{"hidden_act": "squared_relu", "tie_word_embeddings": false, "parallel_block": false, "decay_shape": "linear", "train_tokens": 144400000}
Each number is 128 + 24 x the weight over its row's rms, rounded and kept within 0 to 255. Layers, rows and columns count from 0. The size above them is the row's rms in percent of the matrix's.

# layer 4 MLP up, 384x128, rms 0.339, rows 196-220, columns 0-63
size [ 93  98  92  94  97 104  96  91  98  92 101 104  90 103  93  92 106  96 104  94  97 109 102  92 105]
[[103 121  90 124 160 163 121 129 122 107 126 132  88 169 175 110 149 151 107  90 141 106 130 124  99 105  92 115 108 102 145 140 139 132 161 125 144 140  81  95 136  86 102 154 134  97 109 128 156 130 179 126 120 153 147 122 125 112 142 100 154 131 169 151]
 [133 136 118 149 172 115 144 112 117 128 102 133 162 113 106 141 114 128 139 157 135 139 139  98  71 119 180 151 136 110 113 151 161 149 125 166 109 137 117 138 136 116 156 176 129 145 161 138 131  84 176 141 149  95 138 116 143 127 105 159 117 135 120 111]
 [151  98 101  97 104 155 103 129 141  97 132 125 130 153 126 146  92 111 122 129  98 128 147 104 115 148 104 103 160 175 138 128 167 151 124 114 139  91 160 140  97 118 130 129 120 126 108 146 105 159 137 125 118  74  99 143 100 160 136 101 135 125 133 100]
 [ 97 133 165 122 136 131  68  98 153 122 132 152 139 134 118 164 122 107 155 154 137 156 111 121 152 130 134 118 122 149 129 108 193 111 160 150 127 100 115 121 144 110 116 165 108 109  80 125 117 159  90 120 139 122  95 126 162 152 157 193 112 156 101 116]
 [118 103 140 129  91 126 129 123 100 170 101 100  85 148 112 146 152 172 109 128 138  88 123 119 112 148 178 142 102 121 138 119 132 113  88 143 128 144 118 127 145 117 157 140 147 104 164 130 132 165 118 114 121 134 141 180 110 118 126 124  93 142  85 134]
 [ 94  98 127 141 116 107  89 113 144 116 145 116 111 118 147 164  82 148 145 139 159 129 114 146 117  60 146 108 135 174 166 120 155 128 113 125 127 103 126 152 150 155 128 125 161 155 113 131 119 101 125  90 140 112 124 189 126 107 118 142 136  64 144 121]
 [122 143 154 134 106 116 121 142  95 166 121 146 139 165 113 166 118 112 129 148 136 147 120 155 141 131 130 115 153 181 150 136 154 103 126 129  98 128  82 133 149 114 110  74 107 150 135 123 127 179 147 121 126 158  94  94 110  93 146 118 127 115 126 115]
 [150 124 114 121  93 115  93  89 163 125 174 156 133 116 127 144 137 127 103 156 157 191 139 111 122 106 119 125 124  75 103 123 136  93  93 129 145 127  85 144 114 119 155 112 119  84 113 128 126 131 104 128 161  78 162 113 152 138 184 107 167 113 165  97]
 [154 172 140 116 165 111 137 112 112  97 121 168 104 149 137 175 152 121 142  92 152  74 106 158 128 156  63 122 146 142 121  92 110 128  99 100  79 133 128 148 136 123 149 128 121 129 103 116 125 148 117 132 122  75  97 102 154 117 125 112 157 146 138 137]
 [112  99 117  95  83 114 134 133 154 127 122 121 130 140 139 160 109 109 104 155 131 143 110 156 140 103 145 100 135 142 131 155 118 148  98 131 106 123  93 136 146 112  98 153 107 173 124 139  92 119 145 140  88 146  75 115 119 146  93 147 129  98 156 112]
 [ 99 104 142  86 138 135 155 120 125 144 138 124 103 114 158 135 101 138  89 127 128 110 140 120 101 111 133 157 105 115 151 117 125 168 137 127 108 109 107 141 164 119 133  88 121 152  82 153 110 132 135 113 123 139 146 129 167 157 115  89 163 146 158  96]
 [124 125 119 105 121 140 118 145  96 144 124 164 136 136 186 165 129 146  87 187 129 124 148 134 133  86 120 122 135  96 159 146 128  43 125 161 159 155  88 114 125  93 129 112 128 139 121 107 142 124 131 118 156 108 154  90 117 121 105 109 140 149 125 100]
 [120 131 156 140 129 110 102 104 100 144 150 162  81 105 102 115 116 107 141 124 115 123 115  95 149 154 142 128 159 109 144 143 167  93 100 123 102 100 111  84 126 124 145  89 147 139 130 107 160 129  99 135 147  82 190  76 159 161 125 119 131 152 153 151]
 [165 104 129 123 147 118 131 138 158 137 113 120 166 152 127 136  91  75 102  81 144 154 178  75 167 140 126 101 120  96 123 105 130 157  80 102 131  87 141 158 117 150 127 100  99 126 147 127 157 135 116 100 117 171 119 113 138 138 149 131 139 133 152  89]
 [114 133 122  99 131  89 107 146 114 119 124 135 101 152 140 130 107 100 112 121 108 121 125 161 158  81 157 117 120  57 142 132 135 117  54 116  96 126 136 139 129 120 110 137 187 113 175 153 100  92 111 144 107 109 123 109 109 118 108 169 139 142 143 106]
 [119  83 113 129 115 120 120 143 136 164 128 120 111  99 125 120 150 124 136 109 168 121 129 103 155 104 150 131 127  92 154 124 123 137 105 117 113 134  78 126  78 159 117 179 139 115 145 102 101 127 129 133 112 128 113 129 134 125 128 153  83 178  91 136]
 [121  93 115 127 104 101 144 122  86 131 124 160 133 154 124 104 136 169 106 146 122 112  91 145 102 147 112  97 145 146 153 125 130 148 101  81 119 154 111 113  85 151 132 147 128  90  89 130 109 151 102 157 126  79 108 130  72 132 171 148 133 126 162 106]
 [119 137 147 135 123 106 113  94 153 138 116 182 120 153 129 119 161 151 144 108 104 121 163 168 139  99 155 116 105 135  88 104 108 134 124 123 101 162  98 161 147 126  99 167 143 178 112 122 163 154 157 139  77  96 112 162 129  96 114 158 135 127 154 127]
 [118 106 116 136 142 186 150 128 185 119 165 111  82 120 117 164  87  99  88 117 118 141 102 126 133 109 139 170 177 120 131 143 171  79 172 119 121 102 128 109 108  81 132  85 119 105 135 128 100 151 144 175 173 149 105 124 143 149 109 159 114  97  79 143]
 [115 139 119 160 157 118 108 111 118  95 124 133 123 129 125 101 109 178 112 119 107 139  81 129 114 194 136 157 107  80 111 129 144 164 132 148 124 114 129 115 109 147  86 147 148 134 111 120 163 125 139 107 117 144 100  84 120 128 154 163 105 138 146 143]
 [145 112 108 165 116  71 124 152 136 133 111 152 136 154 123 138 154  96 139 196 132 129 164 169 139 145  95 164  96 183 117 145 135 147 123  80  99 106  92 122 143 140 111 138 151  94 121 137 157 167 155 129  95  98 144 122 137 147 110 135 169 122 124 137]
 [116 125 156  80 137 128 164 128 171 168 139 132 158  95 121 112 143 111 115 141 115 154  68 143 127 111 155  97 113 134 142 143 155  84 128 132 133 104 110 160 139 159 107 137 131 117 111 122 136 150 115 103  86 127 122 104 143 108 124 119 165 151 179 113]
 [ 63 148 112 124 143 140 146 164 146 132 148 153 108 125 141 149  91 124 139 142 163 117 120 127 130 150 122 192  94 109 115 144 138 160 127 135 152 123  89 129 112 121 160 115 147 124  74 113 104 128 129 131 153 151 119 113  94 135 127 185 115 115 142 124]
 [118 132 136  88 128 145  97 111 112 139 143 123 132  98 112 147 193 116 118 143 142 101 113  90 141 157 156 110 143 111  75 117 125 105 127 120  93 114 136 120 162 116 144 148 147  68 138  78 154 140 126  92 167 121 126 119 163 115 127 116 146 124 129 161]
 [186 159 141 111 118 130 108 133 136 122 136 160 146 148 127 149 112 143 131 165 125  93 125 139 146  83 181 102 126 124  91 115 150 126  91 127 126  95 105 154  85 146 158 107 132 120 101  96 168 163 128  95 121 120 121 126 105 111 107 132 113 134 151 110]]
# layer 4 MLP down (transposed), 384x128, rms 0.57, rows 196-219, columns 0-63
size [ 96 103  94  95 105  99  98 100  97  94  99  95  87 104  96  97 103 100  98 100  95 107 101  94]
[[151 146 135 149 103 112 124 157  91 106 108 153  95 142 110 122 137 122 123 108  62 125 127 124 168 142 176 142 156 149 117 121 105 157 135 118 124 125 182 133 127  81  96 143 122 142 116 105 129 161 147 123  97 137 166  66 119 138 115  55 118 110 139 141]
 [ 85 129 125 119 125 137 105 107  83 138  92 102 191 147 136 135 173 125 160 115 107 138 116 111 125 121 161 133 162 122 144 118 121 118 129 150 139  71 133 141 137 111 127 143 117 164 140 114 162  81 156 172 113 115 137 113 124 116  90 139 138 132 103  85]
 [136 113  68 126 143 134 124 146 149 152 119 107 118 117 138 133 102 161 103 129 141 141 151  88 127 112 115 127 134 146 152 156 128 132 161  92 132 138 125 124 130 154 163 168 155 141  92 142 107 146 123  95  84 109 157 156 120 101 143 155 123 121 126 103]
 [138 123 130 164 117 138 126 190 140 163 119 110 111 151 124 131 129 145 143 153 109 103 158 124 127 162 101 119 132 105 129  99 141 123  80 172 154 137  96 102 115 125  85 161 146 142 142 106  96 113 111 103 123 148 130 128 125 109 113 142 133 126 109  90]
 [120 103 133 120 119 121 109 132 116 134 121 113 145 146 111 110 128 104 182  96 108 102  67 104 169 126 181 123 105 133 116 119 129  84 112 116 115 127 144 168  95  63 137  98 109 153 157 121 124 121 147 131 115 144 132 150 110 137 137  71 149 160 115 127]
 [159 139 145 138 126 128  99 115  67 152  83 102 118 102  91  75 111 151 105 119 146 165 104 169 140 142 149 152 129 138 112 136 154 143 131 134 100 136 113 132 125 149  97 111 107  93 118 100 144 135 147 123 105  84 107 121 116 121 148 115  96 132  91 142]
 [115 163 112 153 150  79 133 138 158 130 121 114 107 129 176 161 129 150 108 120 106 129  99 118 145 151 107 127 114 119 139 122 137 182 115 207  91 159 104 117  99 113 102 145  96 140 131 105 110 106 143 115 113 127 131 121  89 133 102 119 158 151 129 176]
 [123  85 153 124 138 137 157 136 111 103 141 115 112 107  96 162 109  75 127 166 123 129 131 132 104 132 135 115 152 108 188 112 108 119  94 107 117 104  71 173 131  90 155 114 119  83 143 161 142 108 106  69 167 158 139 103 112 151 139 118 122 122  96 140]
 [103 115 108 120 101  99 124 124 129 155 141 139 116 150 145 165 140 130 103  90  68 151 115 114  99 153 160 124 157 152 134 138 124 108 151 104 137 130 150 146 150 142  96 109 115  89 122 135 127 154 138 136 134 160 117 111 107 127 130 118  90 126 123 104]
 [ 97  98 117 114 127  82 155 154 117 107  94 131 140 112 133  82 103 108 131  76 136 119 119 164 132 157 114 137 107 150 121 149 173 105 118 133  89 119 178 125 123  97 144 107 125 129 145 143 127 126 110 140 134 110 163 109  93 111 142  95 110 141 143 130]
 [129 147 137 145  96 112 114 159 116 177 128 132 123 159 113 116 133 127  95 128  66  94 153 136 171 102 122 152 137 106 120 110 121 155 137 109 140 145 102 122 101 133 164 150 102 143 113 122 131  90 170 162 125 114 114 160 147 128 141  56 140 131 139 152]
 [129 137 188 144 104 123 165 156 110 120 159  95 108 153 146 133 128 116 119 110  85 106 137  69 108 123  70 140 115  97 133 136 124 115 119 155 159 127 117 117 136 120 148 108 144 147 156  97 111 137  99 134  69 102 147  62  98 152 100 156 125 115 142 119]
 [125 140 121 152 154  86 125 143 114 115 111 136 137 129 125  95 113 124 131 150  95 141 122  68  86 104 125 128 107  84 150 138 128 113 111 118 106 142 174 125 145 118 152 179 139 119 168 137 138 153  78  68 140  80 113 112 122 104 145 110 127 126 126 143]
 [100 116 115 114 114  83 101 129 147 140 114  82  97 158 158  81 145 139 117 126 114 162 127 138 122 131 158 119 160 155 132 118 117 129 131 117 130 138 129 146 138 123 161 108 118 139 169 141 122 107 142 148 150 143 109 133 160 168 163  98  99 116 192 122]
 [124 118 143 156 132 147 136 122 103 172  95 134 146 110 149 106 143 137 127 140 184 113 148 163 103 138 119 140 122 106 166 111  66 109 135  64 159 145 142 112 136 142  82 121  97 157 113 119 107 100 112 119 111 147 119 150 139 127 151 105 124 138 131 150]
 [130 116 162 176 147 126 138 138 144 159 151 102 115 126 102 145 124 122 138 145 124 133 141 136 147  94 119 147 102 128  97  90 135 126 149  70 130 109 142 138 115 124 116 110 116 137  91 124 117 104  90 150 144 114 160 155  73 148 142  90 150  90 140 165]
 [107  92 143 143 146 138 129 122 118 148 115 162 136 125  97 145 141  87 156 137  56 167 117 154 132 148 130 132 139 145 113 111  94  92 115 108 155 121  93 110 124 144 152  93  81 146 169 105 100 135 147 148 136 123  92 139 153 124 140 117 118 125  93 129]
 [ 73  93 100 158 124 123 141 183  86 132 120 122  98 119 103 106 109 126 115 176 133 132 124 127 123 179 144 113 118 155 122 113 116 121 122 180 166 147 139 143 119 148 169 137 130 169  98 124  93 113 133 153 115 140 121 114 140 143 107  93 117  96 159 105]
 [159 155 147 178 126 149 127 138 127  91 135 124  90 130 151 150 106  97 125 112 136 136 125 133 157  62 117 148 123 103 127  69 140 138 130 154 130 137 131  53 104 123 133 137 124 147 114 135 131 137 112 178 124 155 107 117 107 156 123 134 127 112  92 129]
 [156 130 123 162 117 136 140 102 161 133 118 151 119 123 125 157 124 121 125 159  59 109 130 110 116 105 115 150 128 132 157 136 124 112 112 145 162 155 160 100 148 149 149  93  94 152 140 112 115 121  92 158 157 122 115 111 107 130 111 123 141 100 162 130]
 [155 126 136 115 145 120 132 207  75 131 112 140 132 100 112  78 151 125  95 115 127 109 119 110 140 104 125 100 150 147 155 169 136 140 163 121 111 180 114 132 148 153 169 138 125 109 128  84 144 146 136 124 165 131 158 148 153 100 114  99 121 144 139 116]
 [123 136 169 138 164 132 149 192 136 148 126 118 181 101 154 166 123 127 126  95 122  87 147 104 108  93 128 142 124 122 128 144 142 139 131 108  88 113 137 134 117 106  74 145 108  87 156 135 102 120 130 126  90 148 149  95 139 159 155 100 141 104 157 147]
 [ 84 128 159 183 192 125 137 139 149  83 103 175 118 128 145 142 106 105 103 180 147 118 156 132 152 122 141 155 103  49 166 148 103 104 131 124 142 105 105 116 130 121 121 139 135 114 127 131 104 138 103 152 152 143 121 144 147 103 119 117 140  77 129 149]
 [132 134 113 159 102 139 132 139 108 102 160 132 132 119 125 105 160 151 142 165 147 116 141 117 145 145 162 128 149 136 136 149 103 110 105 101  90 153 141 113 131 132 148 160 166 129 113  81 157 140 104 133 121 152 136 110  86 117 123 119  89 122 169 158]]